{"num_hidden_layers": 11, "hidden_size": 320, "num_attention_heads": 5, "num_key_value_heads": 5, "head_dim": 64, "intermediate_size": 768, "vocab_size": 16384, "hidden_act": "swiglu", "norm": "rmsnorm", "norm_place": "pre", "norm_eps": 1e-06, "positions": "rope", "rope_theta": 10000.0, "rope_fraction": 1.0, "qk_norm": false, "attn_scale": 0.125, "bias": "none", "tie_word_embeddings": false, "parallel_block": false, "init": "normal", "init_std_qkv": 0.0215, "init_std_o": 0.0, "init_std_up": 0.0215, "init_std_down": 0.0, "optimizer": "muon_variant", "learning_rate": 0.00661, "beta1": 0.93, "weight_decay": 0.0, "lr_head": 0.0075, "max_grad_norm": 2.0, "warmup_steps": 200, "schedule": "wsd", "decay_fraction": 0.831, "decay_shape": "linear", "final_lr_fraction": 0.02, "batch_tokens": 65536, "max_seq_len": 512, "doc_mask": false, "train_tokens": 503400000, "max_steps": 7682, "dataset": "wikipedia_en"}
Each number is 128 + 24 x the weight over its row's rms, rounded and kept within 0 to 255. Layers, rows and columns count from 0. Numbers have three digits each. The size before them is the row's rms in percent of the matrix's.

# layer 2 MLP up, 768x320, rms 0.108, rows 0-172, columns 80-159
098:121143145097154187147126173125194154109104128118125154140133142109142182155116181130151154122136116170136121195095116126195138158159109154132169100146160145125136138128143182099132142113136129123126100168125121110149129143150153132121156127
093:154186143099087146099096139113146093130127147077117134115146126140157093133127138128132121117138104106151122139130121106103111088106131114116124125156122137140105075148091126144122130133152103136146141130140130108109142145151123120144106096
101:178102125178119121127110166134122107137134126180096164145168116111136112075183086138134114101139135130098124112123119161140124141129096179088111160110130103118146099124118109142117098142156111092120133174161100137172167142096154092088151157
105:158128097126141120196083116115161139145148179155096112148154149117136126127139141110142154169168093133118150126139065128166082137133142134108124131119120158142169139152133126139162061089123155109114136135132120108119118134117135152121085122
098:118138163122090138127101108125100102109148098079162125115141171108145145106135138134096137049112177134170096099127112106141158113126120151135117103150152111157117114141127113135103107129174159137154116099142123103101106117116057120144126112
099:140140164142097114139127176170138153130123112144145105145138080125146139125106149120166149094131105160096162118121089142120120135142106107122145147115127130122127151128144120132146142105131117085109143135056091143167182125164096073057115167
094:149097140089141115156122112149134127149127122133129103166115141084122109122186097156170080085107180121126144138131119099156152095105072134158117171144166124156120124087136121127173089123114118128097091151109128140110144114116112108117149092
102:147175130148173093121116130135149113106134160139149178137101126106203133123117162109127127135086149127158107103117137112123123118130166134145131101113113104152143125145135109122135140127168119145153159128108141107142131116135070132167117126
100:123141149154134142150130153149137158147119129102134109143127118127120122108105139143124150097087115159121165155143123119138117132145130163109137185130158161075142148156123092167145145151132141117139149144114146128134119172155143074136153127
106:122110155084150082146125125101131117168100137118125098118118101140099134158103110130130164161130188113160117120101125104140102122125113099148100129087128144109137164152112152135133150120109166092102139152079143121143137109118139130111126073
100:154138147178129112137129086091161153127119130084149124149157116136084144083161167157042114083121145146119132114114129112115125115088137150137145106114133158128084119120124114145148154116119117150088137099119079124097166112169174119114149138
101:124120125113143137099127096088167117142123094120088118111093162111116101126154129136156098147116121115128123098126161161122114117116133154124124123126165085155142099145174137126169158122114091148132127137142166120102099109146165055165128073
105:156085094108162144109116116125137095116109143133155120143124148091153083114136128137121124139146120169113103137139117081167132109131136139093106120108152141142086138152148067116142132147124110087135085164138127104125121131108142104116121152
104:101116101123140149108139161094150098176105146132137112099095102111121129105120102137140122109116161117164131155091142137127143110172140142161127103128158141168114156107136140129120142125091106113126149140103142120096096113138155106100106136
102:116126121103095153106144149112114175150092145103069150141145144083149104123140106076110135118117143131120136136135137127138127152150110150102125148135134131148141150123139128126118157124106143149121127154127144164104098134155136144181124097
084:111155171133108098081114121136123156069163137140115167104160136105066108136080150148154113113142141093123139096097118111128076114142109126165152126145130120116093119109105107126134130123081133196161156106137121131102135141126137127148132136
105:153074165077133164157131101166169170045130176102157142138104104151133128140108115139129104119119152125114145142143133137132170146161135127158127154090152148053127147147134117133129070122099148111137142117123133092099128163151135099171134085
105:149132166111107126125151124107172090166119104078111133152103128119178133140145110120170117125159145162132134115093114120139152159133151143136101133126107183137150139148147112175103098138064163106126138141120154112052157124131154149129132118
102:163116175126147119082136148126128127110193151128119096125138151121110145111138127107159120112087160132108118116122114104119127117083110098140149118111093095096100109124133157170118163088108119101174080107126092157105125088137115105147120168
099:125095145158100118155132135180159070119163086132144151124149136122117057126112128141132145130139089178141113149109129168102097178119141142146139109143149139143096133095155145093129115114126117133121124143100126110102087123132128126127141184
101:144097119130120113167119081132135124126141166138164103125109090113097114107131094163132148162122119075125140124109149109125117153097127120104129140147150134103172123083170137109112149088142132119093138105190146112120129123089162146070082085
107:170148149136101134107142113125143141165135160120109175152113114102141153099099135167170161162134129105128117141134097105139132112134120134117152111096081144153128167118139141157057101178192102157190125131162160095147164187131135120094110153
098:112130143157126120129137163118126105152167138155102161099153122121096149084110137165162108116117067182138124100139097139104090111130131149106112132153152111161084125148134098130121148108155149144140156131090163138149114129194117082077153134
102:128123110100104144153159137141149157170125128159121126141185156149118105080140162138171131154135086131128179114147119151152120098193110121173084126112110171120142114108108138137108135121094152145114107161134144114054134126176104159156101118
103:132113126132105157173108147074144131144111183116154152123116155118171141166124147108144166132141097150135148154092164115092125128128150142130133127119159143123151141109137096132118144103119139173118142139133093134133112137097145134136163160
102:098156085124125123092098147146101135107141123188115146098123095166141145115093150080114138126154101141130161135104149095119153132118132125107109162107092143169171158142131157064132127096116123109136139092137115154129117103085105086154117138
097:125121159120127113173143134094107156141150123105114154102140119070081135103108105095132137101158118125157134135171149155127110124145083112105163136171209142151151101147114173090109157122174112102135172130099130148114138131150136161164122115
107:140136133113134138140125155112119104141121093126123122144151117153134124125117129130167122134133118128149096114150088150124143128148106170117166143170178136157141120123123112113109106128118125133136151156134168146135147161141130134132112104
100:143140123151153082151110139120120132105079120091137154149133149140115142114157124121128107145092141104151114207115113058110098101135181121111137107147163093126117125138131086105109102127151124145125128127122172148091113114136138177172133118
098:116118152119120110135145100111179111129084145086108142139164159128126127139168140141156136157119147141087105124138100097108134139098140128126141133106128121078143083118103079125129077113140071100138140127136158149164134172152144110095061133
110:113174136091082129163122177117128142131104118117162154190138124121146131100120078137118130155156127119107129078170125149157120159113170122124108108114139114156139141130157165127128139130107159157105149110150090140165152118145094096089101147
105:163147120108136135088132127110143115146134132133099122109133177119133120130065115141155130105122136162129149106112135082122114160134108144121143148141122110158176126138142084161126133150130148147146092102129142178118122097063137113123136153
105:168111165104156133124126095104165149137134166142156128140118174104100141113130115117168122116147104160095122105120161118160109100139131096183097082146107095133105125141131128126099116133124141128160095132089123073147115100148117199132125079
094:091142154124093107147107120153077133143178178114130163167115113129199131078107141175126077111134121101154123094109139138098148119150127134096102175105155167101067146137147132142128117125087093149142143125125132178151102124102131129173117125
108:111128109118121105130149125125171136122073103112070146128087123135149135160119165165112139121150149116112115141113158104126116105114113152134134123142131187109119116152080129142157118117102107149088093118065146142155131096123119184068125109
096:121157112100129111106162115133151107125157099083088146095069103084127134121124136149132132114142121125132129116099151121090121124155119110116149149103119128120097173184139080149143078105135105134177073072146111145127170151134147085136158097
101:127149114113090111133169122116121107113087103094099123114134127146138127152157174150119111152155104147152122119134145145130109087112123110120156097110164169157135120128125106122116148162091115141120149110095143109112104134105144062084121102
098:104121150115153126123105143165114137083116102089092111110107131138139111102100079121079140097136142170159127165118129174136083131107108102123151123121160102114130116163129128172131127075127100111134142100111100105125074141095118096091142167
099:129114096123166119038123115128117088093150184100126138120155189148099089125176112117158141151108119064130138156161157108182114113125155074099121085114111149152087116109143164103097086166126120114107144138136088115139161167131167133127108122
098:099146155116118137120095139101126108119129154085163179132152144074131109150118110126118148148161091130128172103167094159082152100123107143126135127116196121125130133117159110095114156096118152112109140120171132126153149091126106172120163152
105:093135124163141124091132128152135120113084140141117118144080133124127150096101107160131138108141106134173146136144145149119149157115109154145151115139139155104106161119130144141111129124177133103126101147126098097157137134136130149176130110
102:158148134124130115139107136149098124138115125136118166136113109158123157129128117143144142120083126118131128141129090116103122149135114123102109107113136097101102125121106118126108122138092114067156143083146110145116146116146126110133174148
097:116162115152156156124108122110137127138147071137103129142134145123113126148122128108126061154131115168115146101137134148134121150125095094188090132118155084136115152163148164163093126122105126128151143132120117114059120116114116138140150083
102:155135126143122117071153145102125144118130133078148090134133103119123075058130104154159138145134108125119139112118150165107107140108114114081110093125117096121150117112167153093136136145079144132113111152113103164129115116110134070120142146
092:155136129135124155177129104121106079114198115089144093113095098155139147128148127110087114094092100152144168109144112129110153139131156116124114139120176099107118140125133155106119119162129115119097143137100106169127119137160109098120118105
104:116093154153078100108169117139117100129133137121102096120092152090134170157116138099141138136139154134172132133118113121137085132105133120155154125146143113130119138155131157106107174156119091127116118097131138177138146134135140103138136163
099:110111157152174110124036133122130156143115147138142108138126121106057116126117138114139161100110136110116158126125146119098099145120102147132114173088109120108119160123154105129126101099161089098100133148105131147099089136142132081123121178
106:145161086139154136113128136056100136137128142137161146097123123144129087155158156129128123129151097101147140128113120108118158107116100104132133149095149113090121138099096149106154129132125110105155131142144137137110099112132135162159119165
093:110074144143151115111128158106094148102131102135113113118139104138088131131121121127109152125119112137123050109094131101153126130159074131139127112142094117115128132110171146144117117095137112095112118098096125138127146115140156143124137123
099:136062117121120149155097120110122143127118175152120143084155164087120147171108114145107109119126168084106086151133105123111136145174146149156095145126132104131180102107102097116119143163094114097080116131146148126113144100133118131098142138
103:150123181185155102124097106132109141127125104060147135150110113113118122152119121152147136128117132151197129088124128127151120136157099142151096091125109137103134154126123102127091116113173100065112141137150119123143139150114122134129177141
101:159120124127166125139177131115105140124113126099096107128126149146109113151104158152116134143150139143107171135127122128146132101158153140182131112126144147157147112153124124153088178128182182112116113104099168168122143188124089131150098151
100:124154130145103088140144105169129111154120150114135108119094116125157108121112116088150153087129118125147123130080122115095135099089158143126102120103170130111086192143149082104109118128100102107127130161168130138107113086100166141112147147
106:123125130135104176138147144106142121143120166142158112134131182143125137161122118125143142080109111160110124170085135108127165103122113121150100108144103142155156134131103110073145146111126104111086104118122099174139128129137086118106121164
102:144119110159124123149112111097084160163139109164120132117115154112150111109113139065124153112122126123134160114128141141141145128133091129101089131112119136070155121100111144152130170144116104112118136126147134121151166105148113163141131086
101:100121116105111061130158121182071117114137144108129112139128096141156101115139089098092110101104148148148133133126123148102122182120168096107111120131142132081110143150152114085170122151136118159140152110140141159123123167115137154138126133
108:109144161123089142106137129096111146136114168122177141148086152083103102128109126116130116121109122108125139122137149165147111143161141135096121133113108152100104142111123137152136135150097129145125119162138145143118140131126146141130142094
101:123130120153118113118086180120096136125113146108135171136118127109158164201113184117105107138088104122133116107167122158133101106130147100114096134103126137120121094073128127149109117151144136142105141089102153120152143121153154140086167140
099:160123122111140145068156119096151157132111099148121111142120113089123129128111114140094132156154152129091113158142098120117151107130114145119144094164109158111089153114084084141146133134104126156132113124102124120127088143188118117135117117
099:146146072160148132124116165109077116110152151090144111172089138132136152183130110121106153176088085147159168158125151162119138129124133106163144101116143148147142133105120171137137123158110171091109102103131119111103101131127121142086107126
093:138148090124121110131128065115115147118099128140120163128150102115103093114090124125091107188167142093126110111123092114125101126116098123118127129117105125161139114087162097124129080103128129118150118152159139105120108122120126147109081096
101:103127103132099106127109152119106106079116120121158100161120132101130178135129110092130140076112116148123066147139131122117101150133123143108113119141134114163120115139161141131139100091129168101127114167074139129172138120148098130123100172
099:164138116142118171101149118149151131101122133080140174094126198133144101110120131135143127145146058155122087154113135123115119119148118098135097161120089108123127122153134162133120108109132125100126141145084113107089136152130095143153113194
097:143108078123122098088103162137123078125137120148120133080142114119139143109140094162147095140155112128124142154134153093117107115076145103109107146164173118138180144129104112154169144148124142128137115104146162124127138120141117118147144120
093:124162103148143116166104129132107141124162121108121176094138085136091083142119141104118122144124096072151099109141107158140142132163117091173108096073120132103167095124144121157148157122129133133165151133151139123141123140157080133142110107
107:168082131116124142113138148086111108116103093110125134092105160117138142137131130147109120122117123141143161121134145095139115145118089151135149135106114136142125126113132149159111097139165101155101079136126150102114125129173136112085152131
102:152177102185086142134109096088128105145109172156098100142157117124128087131111126127137100160182104163162156120128135177121135138074138119107137113126130145134128120122111147143106132126172133093131073117068140124107119128142112121096098118
100:132120144148091117081141097167142141135155124135124144134139138083102122168110116128082138081109143133128098104158159098106087121124089126111126135133150074136131105160135131125106102128091132099143067165120116121141157140111160132127107112
098:122135094110178130098125121161120130108120102084113129123096133119136108152143147085135108110151148103146126169160141083135122104125138159113159100104145160113111113148120152110139143166148157126169118107116154105159128162098119088115130144
101:132127154126134090106170134101131104131129130123085181099158122142107144176131114131133076137135148118126123150126116168096155118119150142125127116097102088134114131166142112141098145155169081125112079135129111079135115143130104110100145120
099:116147088121112117139143093085156116150126140099179142128117136085111111107116147121152129111134156127105147121120125080175135127135117110124153104158097107158127137136118131120130120148109081122149111128109155143134154110113133127111178125
094:156139129159132144142093152127140143145090098133146102126132125138140093152106137123089097139134102141113160145108162124108127130112127147143172143114118145173079123125134099166134126074085138153144127133134172155092135147137166155132127117
098:122108121140120148133137166092163133114142121175144097152115141135172139119121214153113138101110162127121118063097128105129128116109114163147150136082171143100133102148112136142111160120146155112167121122126123139097158089095131090139070102
096:134109101140124103113127128096107086120138105118107147144111135103159094110153097121163139134101132144108101102088120157099110182156169146120091134125089135121195121100119140125131106079108106105145107106099100137129043110090118145151107200
094:156180160104147123147141139119146089144109118117146146117079159134094166123152138169106114076104169117133103162132102134141145094155154119129141150141145125117142091129136127136167143106142106124211134094124092103154171126114127143158164104
105:144139144131150128123089089169094105151123125134137107099092139111121110129098111146111095143088132121127117125114119064104144131104077129130127112141137112075093118151094104116136167092191128165147123116141110133116173113178169150128112128
095:116109102134107085117123139111152070193129132168158089158122119173131089189132125155104119099119090163098126114147134140079114106140163109144111152137087104124151122114105112177094177117137104123137136128107158122123113104177137120137100151
100:106132154141129131115149119121161142083161144147165184106142129123106156086127084115098143126108128110164131141074127072122123119094119105153123148122096134136149077110134123138137085113164122132097121125141122130160124094115136163123146128
096:105149101165093102144176114090100136101146131156116109105112118135126157105134100185155098107112142127139141111137165142151107129166159111140096104125104144163125124132154119095097109111182155111113091101145130142150101096181089113121175105
098:089146121117115127115102147123154084109124127151084121087098171156141135166140149146152143114116132128064115092121104089114110131107141138109101177118111130120119162141133148141122121140128134142117164166115118098136103128144132124112160147
098:120143110129081124165156142159093136148157086109129133111118099145127162102136129135133134115150170142126115101150134099147131135114121182138194157116181127191109153115133134121113140112123130167095100108094111123085163155182124135094124121
100:119115115146105147115122152102133152141109142118153124141120112120127117124121134135143133127105145138139141178111143149090127103161108152096166125134124104157117167077117172153130169162163127097129151132164102119115097121121116092087101119
103:144143141154130149134130148185139076082131178138112099109144088104086142117139110105110139105115100119136109131139084094152127141155143127127141127176160120118128186123157135118167074158160138092082130100153114142137110109094161139089138123
106:148215147122074124143125086115110112131133128124140138161113125145113118082146118147116141117158085084138121123141106139123121144121146105098100106124144143111168119109166170114135143157096124099151127157109128139088153109098088118141129117
103:157153112122199137105163103133083122135134128158128143180155141141119122134137145152133121150156098102097154127145071123152108145151121163125114130193148111130115115148154104102150119165155116094147118168144104107107107113118125142135111119
101:126155149127084128115106131110168113164098123145093091173099135094167107124122134094146094100115151142122126097103118105115116129127112102118077137145128130094077155120140122084155158144130129184178113139154145128114117076130099137144142112
095:113145100125115147098111135119142163090134126114102124133141179194183111075109134091128114124120141139097155146143139111106116130083109121181140099144126131121118120153122140109159160137128144101087133148176166148158161150118148154113129106
103:137109122150147139104144120124180151127090121163086146162186175139126155138144135147123105109133084123122079154128108151122162111117115156144149133129136149067119102155052091174104111100120136100139149125115130153109141145134128112105135143
105:153090135101085136137118101152135109140097122092121094123102133109102120100138121139091122115158118131113109126132128189118125124125139165123126105100138150119095113113128135153158148127171092147141124122104101083121122130135132136118154110
095:140134136121069113168121170145089099119132122100090114148142153122116131096100123148097107101112179139134108126125169125124133072151153105174130124088157166140145119102120177138094105092152111115117126144131087133163104156108120106124110169
104:145146144123158117105117107125138102121154126143121122118146098102128129117102091141152062097159122104172135150082131129136135136151111108176184130141140140129143108158177103162155127108107130078134147121101150131150112134144112116138148109
108:143123103121160104125112111136173135113176135120144145094085140115153106152150180114148183123133156090150143157132114143095139137120166139169154163132205103103139115147099153143150143152119142142133137115122101138147166113101137142130110122
101:121097159097103121147163122158140126124119112119119079114096145113129124147139118104122117128175163081136080124096106112118136125129128138115149107144124115157092140138139109110119114070107120139122098110122097110123137118095151149149162156
098:126126142181109134150128164131137127170112103104115121178117127107117164118130136074135128146120170147157133106180112160087106111136128119121142104113146111113063125133124139152083130132158143148157092155134130091133137158108172151106122139
106:112075135128165096140082120132092123116129099117095116132093103107121124123089137140111155166124126100120129129144134110141130103107141092129128139128088089128140137112156177141118125105142141143133155114064104119175115127127147160136120117
108:163146177080152124101148151131088106107117139099139128171143136142121146129144166082134130096113150143128081126164126098158097075123095131096117089159131133178105149074131146113148151125085137119130103097148105141100143158119153103095129135
099:092079123130131136135124165113138134092138177086160101148132108137104142106146118165094072112149143145163101153111098167159153166144085131123125136177098086079110096136137163148146130183107082151097113143107146130124118141143127138089103077
085:140132121155146161141129128088148131100099133102160090160115122168114082103162144157153136124099164111131165140146123146157161147161140152126129033106090156134109090067136118129163163089159113134120110117121146143128150151131128146132122115
094:127143155086112126123161113170124128141155118160154118149144156107121135186161127136143169130141162114142155139086139154162134161192158113116144107167132167125093146105104106139108191138104166075132109138111122115120156102141186144081138115
097:128085147073096106137086136137156109132110123141120154127128160110065116112121095145147130156133131114131084106092154120109095123110118149126089140122141160141100111134135167117155118120123105135102093114107112114130112140161113118122136129
093:124130143164132152127094163134126144156120141117150094161132137117148143118120103074127122126130138138143143045097088130129099140113118154138108118136125105139105131124114113125126176121116160163120137127147119135144102162126137164115108099
095:123111170140150145113132093096133091167134126120113133144134096143135131121117096117119145122162098139140146097092161146134176151130131163079103111144111175122148154148134158126160145154137111128098122119158098122112141131108131114141143077
101:100180177167140132155149150166123096157151111101130088122108137136082101095135109136147122140134091115069127109121137122117111108114106151133169128081095153091126108095114129149154145149132141131131096132129107089102142138148149126140107130
103:125120142124163122146126107148108127139151149151147177140131127152170136176141141143106131115074147094133166142116121100123144153129136112121094104118137188124144096160133107117121140089118111122106132113114164116082134117160102109155117112
099:110177133131158116116103155110143133137113140160130136127170113138119123103153067103147119152124150124089121081127145113095111126151130145109128178122077130114142115083091148121114099115130123107127104197113127091131088135120131122109144136
095:156127127139123145113170136114093108149085117134118164060152206126085135128137128115114122103161099106134132132142144102153136096142125137124141158129160184151120094128155099105157107141157104100107116169126116146123090154106128171146117150
102:122134118111152079120161134119131157112147119160110136180138118111130163097114137138108136074108106126198160133136132127159088149094181174108082136146144088140126126100162123115167130128203150128071118128126112154159171133152108156108114161
105:103065133135143146147095143126110133105144120167117169100138100134152175109118125104103131146099137129116169117206126146094153156101133095123097129152107108097147143116153140097131163099126122160143136139143100132142156118134150127125153147
099:141138143050167099134158148102133148155147080114130112155130123112121162144136141161128140152131167151136140125148121140124137107116143102119133124134207120164127131123120118113108152116096153130135126155110111104131135108114071086159097168
099:132088130137144124208117169144116124105119166116096123095151125136100140118097153132118100188147135127144128128145105130089117142135105121131128144166142135141130113071112162095121121097138134117143147123107140125081144105150144123125135126
103:117104132136127099134161134107170149135124133120130109134106123138124097099125067113139164131140141101119110121076100101151153169104143125098094146142169115136161128096123159099155099086130164135108132115102106121081113117134132122129093096
094:176107134080155141119120103184104105084116137079126154088170130157134135102115114113128100168124123100153128146102159117107140091159129113128142147134147114113097114167067150170148162105113146119098118087105145123102145123128137128157148127
106:139118134112087109131085122102141130121128168128101086128093145126132075158110144155105136164136129156148112163123144143116127135130125188100103128090126117089128090161125158128158181111120138140149082095106160138117124128113192108080096134
099:116104085117108154119107133147186146143083158092135155135150128132172085120157132156139144107112120135150138125116101105154143120146060170124152099116161123170167154154090123131167138172136151111109148107071129153099128152176124141134113123
098:152124111119123170147117097116101105084137141131112150124164139144124122140135118121105150143149147140118145150130128117138157104146097112123138125095112133138112109160160105120125119081203134152093139157127152124133166171124108109149106090
104:144160128121116147118096146141142089147148153138099124136137105132125142160134106108130111117107127114148123160092153128141119107115124071135144127085138111123137110102133136092138139171156096154101128103137107138105135156143116147112122113
099:166104118124163135128154158145143081113161167130146091096132172142128125139150152173124150134114104132133161076136168116155079122153133131133135155114105153152137095116095150130160100134103150145159145120141145116138112123129132108163099085
100:120123152118141115124105117117117162165134173120126124125126081144091117124139144118100160103104124128119165144107074096096098165123120138135101133097110140129110101127164119184193113120146161154154153124091084113121099142133116158185118146
100:122134154137117131118132125135124109117099121124089108083105146132128098085139136138114141159116155137094125075113143124111151139153176126129101146140117128122105109099136117158119141131116100116143123114145098141139206124123108102109124151
104:112130133092090148088141113136176212136115115107055155110158131124134145124143114142176099109159136122098114153131128123151157134108135148085143118107125142165145110112121208144121096099105121174099136143192156139112155142125117127133156118
101:148204080134137135128142102163111142185136141149161132185117129128099158114136104134146131115147128118114121087117105155124129141127117143083086119097119114127122108156121141084146144160139113145146167113149110117130108153095128097131099103
100:146078152154143162131115161140125140166135109169133167158097161149131162130141112135123169174134113088121145133121123180141128140146108146119132115175140135135165159093154129126090123090153119124131087111117086117099123153121157159143122133
099:187108125164124090123152119085122092104097141131082104130112152104093124110126160114123128109119173138146161116103135109151163091160087105117121119096119101118083123123127108123145073133144142173135143114122116133136130137121112076133167129
102:090179141127127162130161150134111135138104124098101158114118123131112160130131108176129105140145114113140118108105111119147122135154158147140099111130137117136130137072171124102187109149103148117106138155139095157152155163123122144137148126
099:136145056119149147115108149091121121109107162131157094149139140110145129109130154141130130102097126111162085125113085141145142121103149149119128146107158102132110144161147084129119162142095147098160143157114140132119148124121116126152096131
102:131113132118088137131113091108139116125152111152107132149104133152155145118086136038080126170146130146113126153158158100168128204127097136140134134123118127146127133176087092158105084168155086096139149102167112120158141138123161188129108093
100:141185146132134150126131092132104153119132139133110106115113108101129123165065157100116136131155099127100114153138190148171111141144165154107119134111161128122102137125170149124126139111151133086130150131119163127161123119127129113131113094
099:131114111152153112161110118187102151111123118138133167108130066122116141194185121109159143122091154175102098103100159168119105143093141132118134138128100104147083126082150115115138120130095130152133154103137070143151147113123146127146127087
105:050122150166148101128087143116102088147127147117147135138104100155118123166116095095160104140091147143130096129148091121166108138141111095131135128131186113150109148140146126172158187080129148155126153130110156103111107142131163136125154139
107:091060130132162096127083144140114105103130163119116114112134138154126163093153121170106149119141144167095142142148168101084136122163117118142120161129100124127144156131129158133135100108059118112124132151130077092180114148102127099141119118
100:115103152126136157127157174094150103139153110178124126111155115161126117151118136150142144115102145118132132105138128176155161146105132130150150124140118125108156107136127098137140139154131185141126151109148100098101123105120146116148075126
097:159097154125128112158125100122154138106140103138113145132100113121134117134199151137129161161137135148097108172116142153108108146161115085121136097134157122151169103160175127131160127121135140172143119111130130163093127108115093106127143129
095:163137142136091131154098132104135140115109120103139119124175126157173159109112147134103092091083137165143136161170112112114107117093172131091115143159167193159093147124130159152127168084092141113143157105159131166133107119140110130114140126
100:089154128136105093076105111171135109080167124112121105109153123105122101146143126109143148108118081150113141129106125090080099147110165127164088136160141140099107141143156132153137143129125148137113163137113101107137107137125125145126127121
095:089093118114114141175133098128132155097164114146157162126117139148129157144148103107134132145151090099098136131111133174129107162088107129099132088169123143152101097103179147132102140117115115131117128149152102155130167127138120149172162144
092:101121161113144148158105098124114151144115118095104130112125118156137135097116101078142118113125154127137078158124116083144192116128153104115104143134143172090094144147126155055100148128177148141095103143098113162135140109116142122148107112
098:136148144111130158175127114140094147084149169133121096100095098155099136125129111100156131103134133070119136121124124119135129105202141141156106105123135100160079137126139140126148122095105133153132112140183164122130094151131133122126081169
101:090186156135117113111116113110149111103133111164141122113126108170168100128132135140096153110178073104120118132122137123137150111111131149150134110139115134129149141128101086150146088113152133102119121164110083177092131162138149091103097117
099:115184171174115120133102128155132135141112119120167115100104148122098109114137122182122125125104140116094109131128105158122141168120151140100120112163172131116141130118122109131125114128124166109131093143162134127093080144166129111122102200
099:159113116102163145145089142136070118109149082118166139167110099134142132135111154142100158103094121108156179114169102118082117133100139166098125158140079164143102098159107093125112130115102171116092135125137142119112131125101121118126090111
099:122126118130123083117101104126192116150125153081106140150104144125127137138169132149169144123171121130128152128089128135116169133142095137103138156131094170103146109129158087132108107180173129143122162099133107102153170142110112159150116118
097:146159113112115149170152127114159150079131115168152118132158119128130115138129087124117166092128106179163173111120117137177128121130134140132101108117115157158175147125095123144121130128129126138138142159173141152160116107136137122144094129
103:127096153096138154125141159131116108110098130160093097129133163117106107164142129135105148142087105132143170111138121094162145120088097086138124106122108123133109115120126134148131121092185154130118160091097126180153119101177139158116145141
103:101152112087146157157109162099149140106136148100097143161132129131162071095166092127156144127097149120151114131114157109158136131111179150118119158158150162084146163129126136163104152089118114103136084084088150118101133156076112159124115109
108:118137162121140110143149138148141093138128177112167122126113129153146134093132144154139137132137096128156114092089113112147160108109076120159120109135130140153149129084156134094099163124172137125113094151075155076128083143147163097148107137
103:149094132131083152100089119120149097110118139126129123119126081132114116126132147084140135108142093131141154168150118112098103119118142146131084160133125146111109100144114129106158082075123128142142165124108162139082118147143119080080131187
107:122150136119123113167105147121134165121131202097106102138115109131133113106113113099126122100092123100159130124126168119131133164157145086129148134112123096106085162164181135110136156121153097130132161120113137060079115107134091093136096116
102:178148113119129107140141136136148127113111118115111171150113147138099117098115135106112166157135117148139161141128154072140097118170126137159169092152123123130099129116075116101101147110127121102109133096118148175173136124114110151112121153
100:101117154105112169120132120111105140099149160142081096113151151110113155148117077168127158103104156156128116096130136089143115159115120097108111184108106097109149090092185141113043105138144153156163128122104159159067143132137156120153113127
093:108117162125138103156137134138110140136103153099127166173124160135115119133132132072144167104133165147132134152135187201125132097121124153145094075111122136117089135102124150091136123097142092136089103133079112120141163154110111146146109154
096:139121157146125143146140153169087161133124100133113134136083117154134154138115083146139082095083136162171146121113133142099134119150105130124092136149092125101113107087132111190124152126132137120159114143145145122140107105150146112081119128
104:083128116094115089156138111180115126124124075142109157116153138147099151123147155134106135088107108149127153118156142143155115112146132148084146100110124093160137105094121140156139102147109123159118131086140129144165136147156117086105131158
102:160146147133124119134126138132152090092098182132107110113133126113099149139114138143101146122130106106098111113124081132104148116127115121104162123112091072100084124097129104113146131125097118150146090158168093115096132147121183136126131110
101:159122155153146127096138143101140114126130131122142130075133108102141140165134136111131143083109112124134152115158132145115150094125147119129112116114104108130134120141118120122105071139088148133113160141133120156165086130130090155150155103
099:139105098131096179133140132136153160160156163116161102113141137130106128144108148118125137124086150112133124143110084155155147164121145105181129145115103091101104133085141136131136148128121136131174127172124121125122100097131135124134081118
107:165120127101118149130180101129129143133106148179163113147117136152121149118132124142169157097187124152114117122118120187140165123166131147113103116152103072114097070130140126142140133101155167139138192113173122168109101094099147137153126120
097:128111164123115152114148149108120125078128161123150134117130187101128141137111111126104165110144136130123137128173135140191098150139102115088094118112132133126105149129163156081109172170146150155128091138123155149153137147174140198155104168
097:144153141145144123165095136144154114132142109132113124119147116120092161112146110149124127114102096098125114127126096136145119103119110114124144119126090084133158118088127093135121100112119056157150132167138098116108117115159134120084139096
101:111177150135133098103121100124165117147126121150155094116121134114164154136164133149168082128099096087120122068164152115133137128130136144134126137128116147056116113100148143124109155094135126147140122144124145143134109135120130105106096097
100:125109183125146081060097113095113165112175117060132128133135135173087141132149123100139138146125086142136154169161133153128148079091126101082110076114166131104142172120130094091083134134136147138125090131116173115136129120137137137093117114
098:147118118148105119130169131132104128172141134101127143156133168103155124126156123117108161141084125121154157136143133132102116155096137134107152155138063088138115115139123121161096157155090113116127124145118120137118096110145110123090118164
103:132105122148097145180074150081113106126092142120189136154186114107096142120144123141116104122136171169124111152173110163127123112123122132106141102077121092151117101120152138153087143176103154127123160135123178115091160097131157089128128133
098:105116153138143149142124062099113139111122152143155093131111141173147109104108091114132114140129116112123094157117181115118142101121151129105077126084104134102126104143111106060123146140119153111091076152137170164093050108135136124159124128
093:092147113124144143114137135107090150136112124113152089162110182175126130132114152132151118105110127121135148083145123127186151193124144108098123153126137115109118096149111136124164130172146149091120164152146140105140150127152159182099160098
096:156070110146151138132159149119108125163135109105131172103131111148104124175112116113128149125122108139133099147122124134123129147098131113123105115116104100138063150122163116095125112138126119149079137148088111152113134144180142142154165176
093:089149091125123154128166145106125129119135096152149109113139141126152118143134138140130098122115143103116101125198097129162115166143103106109130151142157103128110120142094107113157120108089128146107153108098119086130154109114118152111112136
096:112126122163129135065148079080096139094126126119099171124159072119108155119161132144142074106136134098159127120109179122151161145111091126122124105170173193117111118129123098131120135139113140158135158113136161103128152122148147141151108147
107:140106135140101111141137151128110098125114101129126161120135075121146100095124124157092141120118138130121142112133110138144117163174168156096145167084130138105079168130076137124124156112103129144133150102121104157137095138142180144125161148
099:176145117102117110163096147132143119102089129138121113115137126132084106110166155129163127146136093122168112162130126113119143091138117124116120165109175159126176152180155111139120129117132138145118119091111104170137104087096146133158116110
104:114132127137149145173135146110112110088133120124099115158107072122135128110135153152109125094148147143104114133130100136113107114150160167124119151086123131090132135073114166175147138073142140135100092102102113152098166126103139142100107105
099:134098189130120143083112120081126123132136119120131135120120102081126131131178169126110093146143127146091141146156120162143133133089110115146149136116113115116132116095102113098085137187148118128123130151128138138155138151186103113122107129
103:124104138122127135123151126118138131132088089107098121110130129150184169147129163177109152128119120129103143129109111127121144117137133143111122095093112111098129164182123136161139146113146112122135100129106152105137098127120133124141119146
101:155101109099130116158138148159133108127093094159123136124097174092099126130108116100187142130136123112104107149172133175127152140118199149147136145126125179140122161138099176099124159091123166181126124133117140100121134114117124119162167113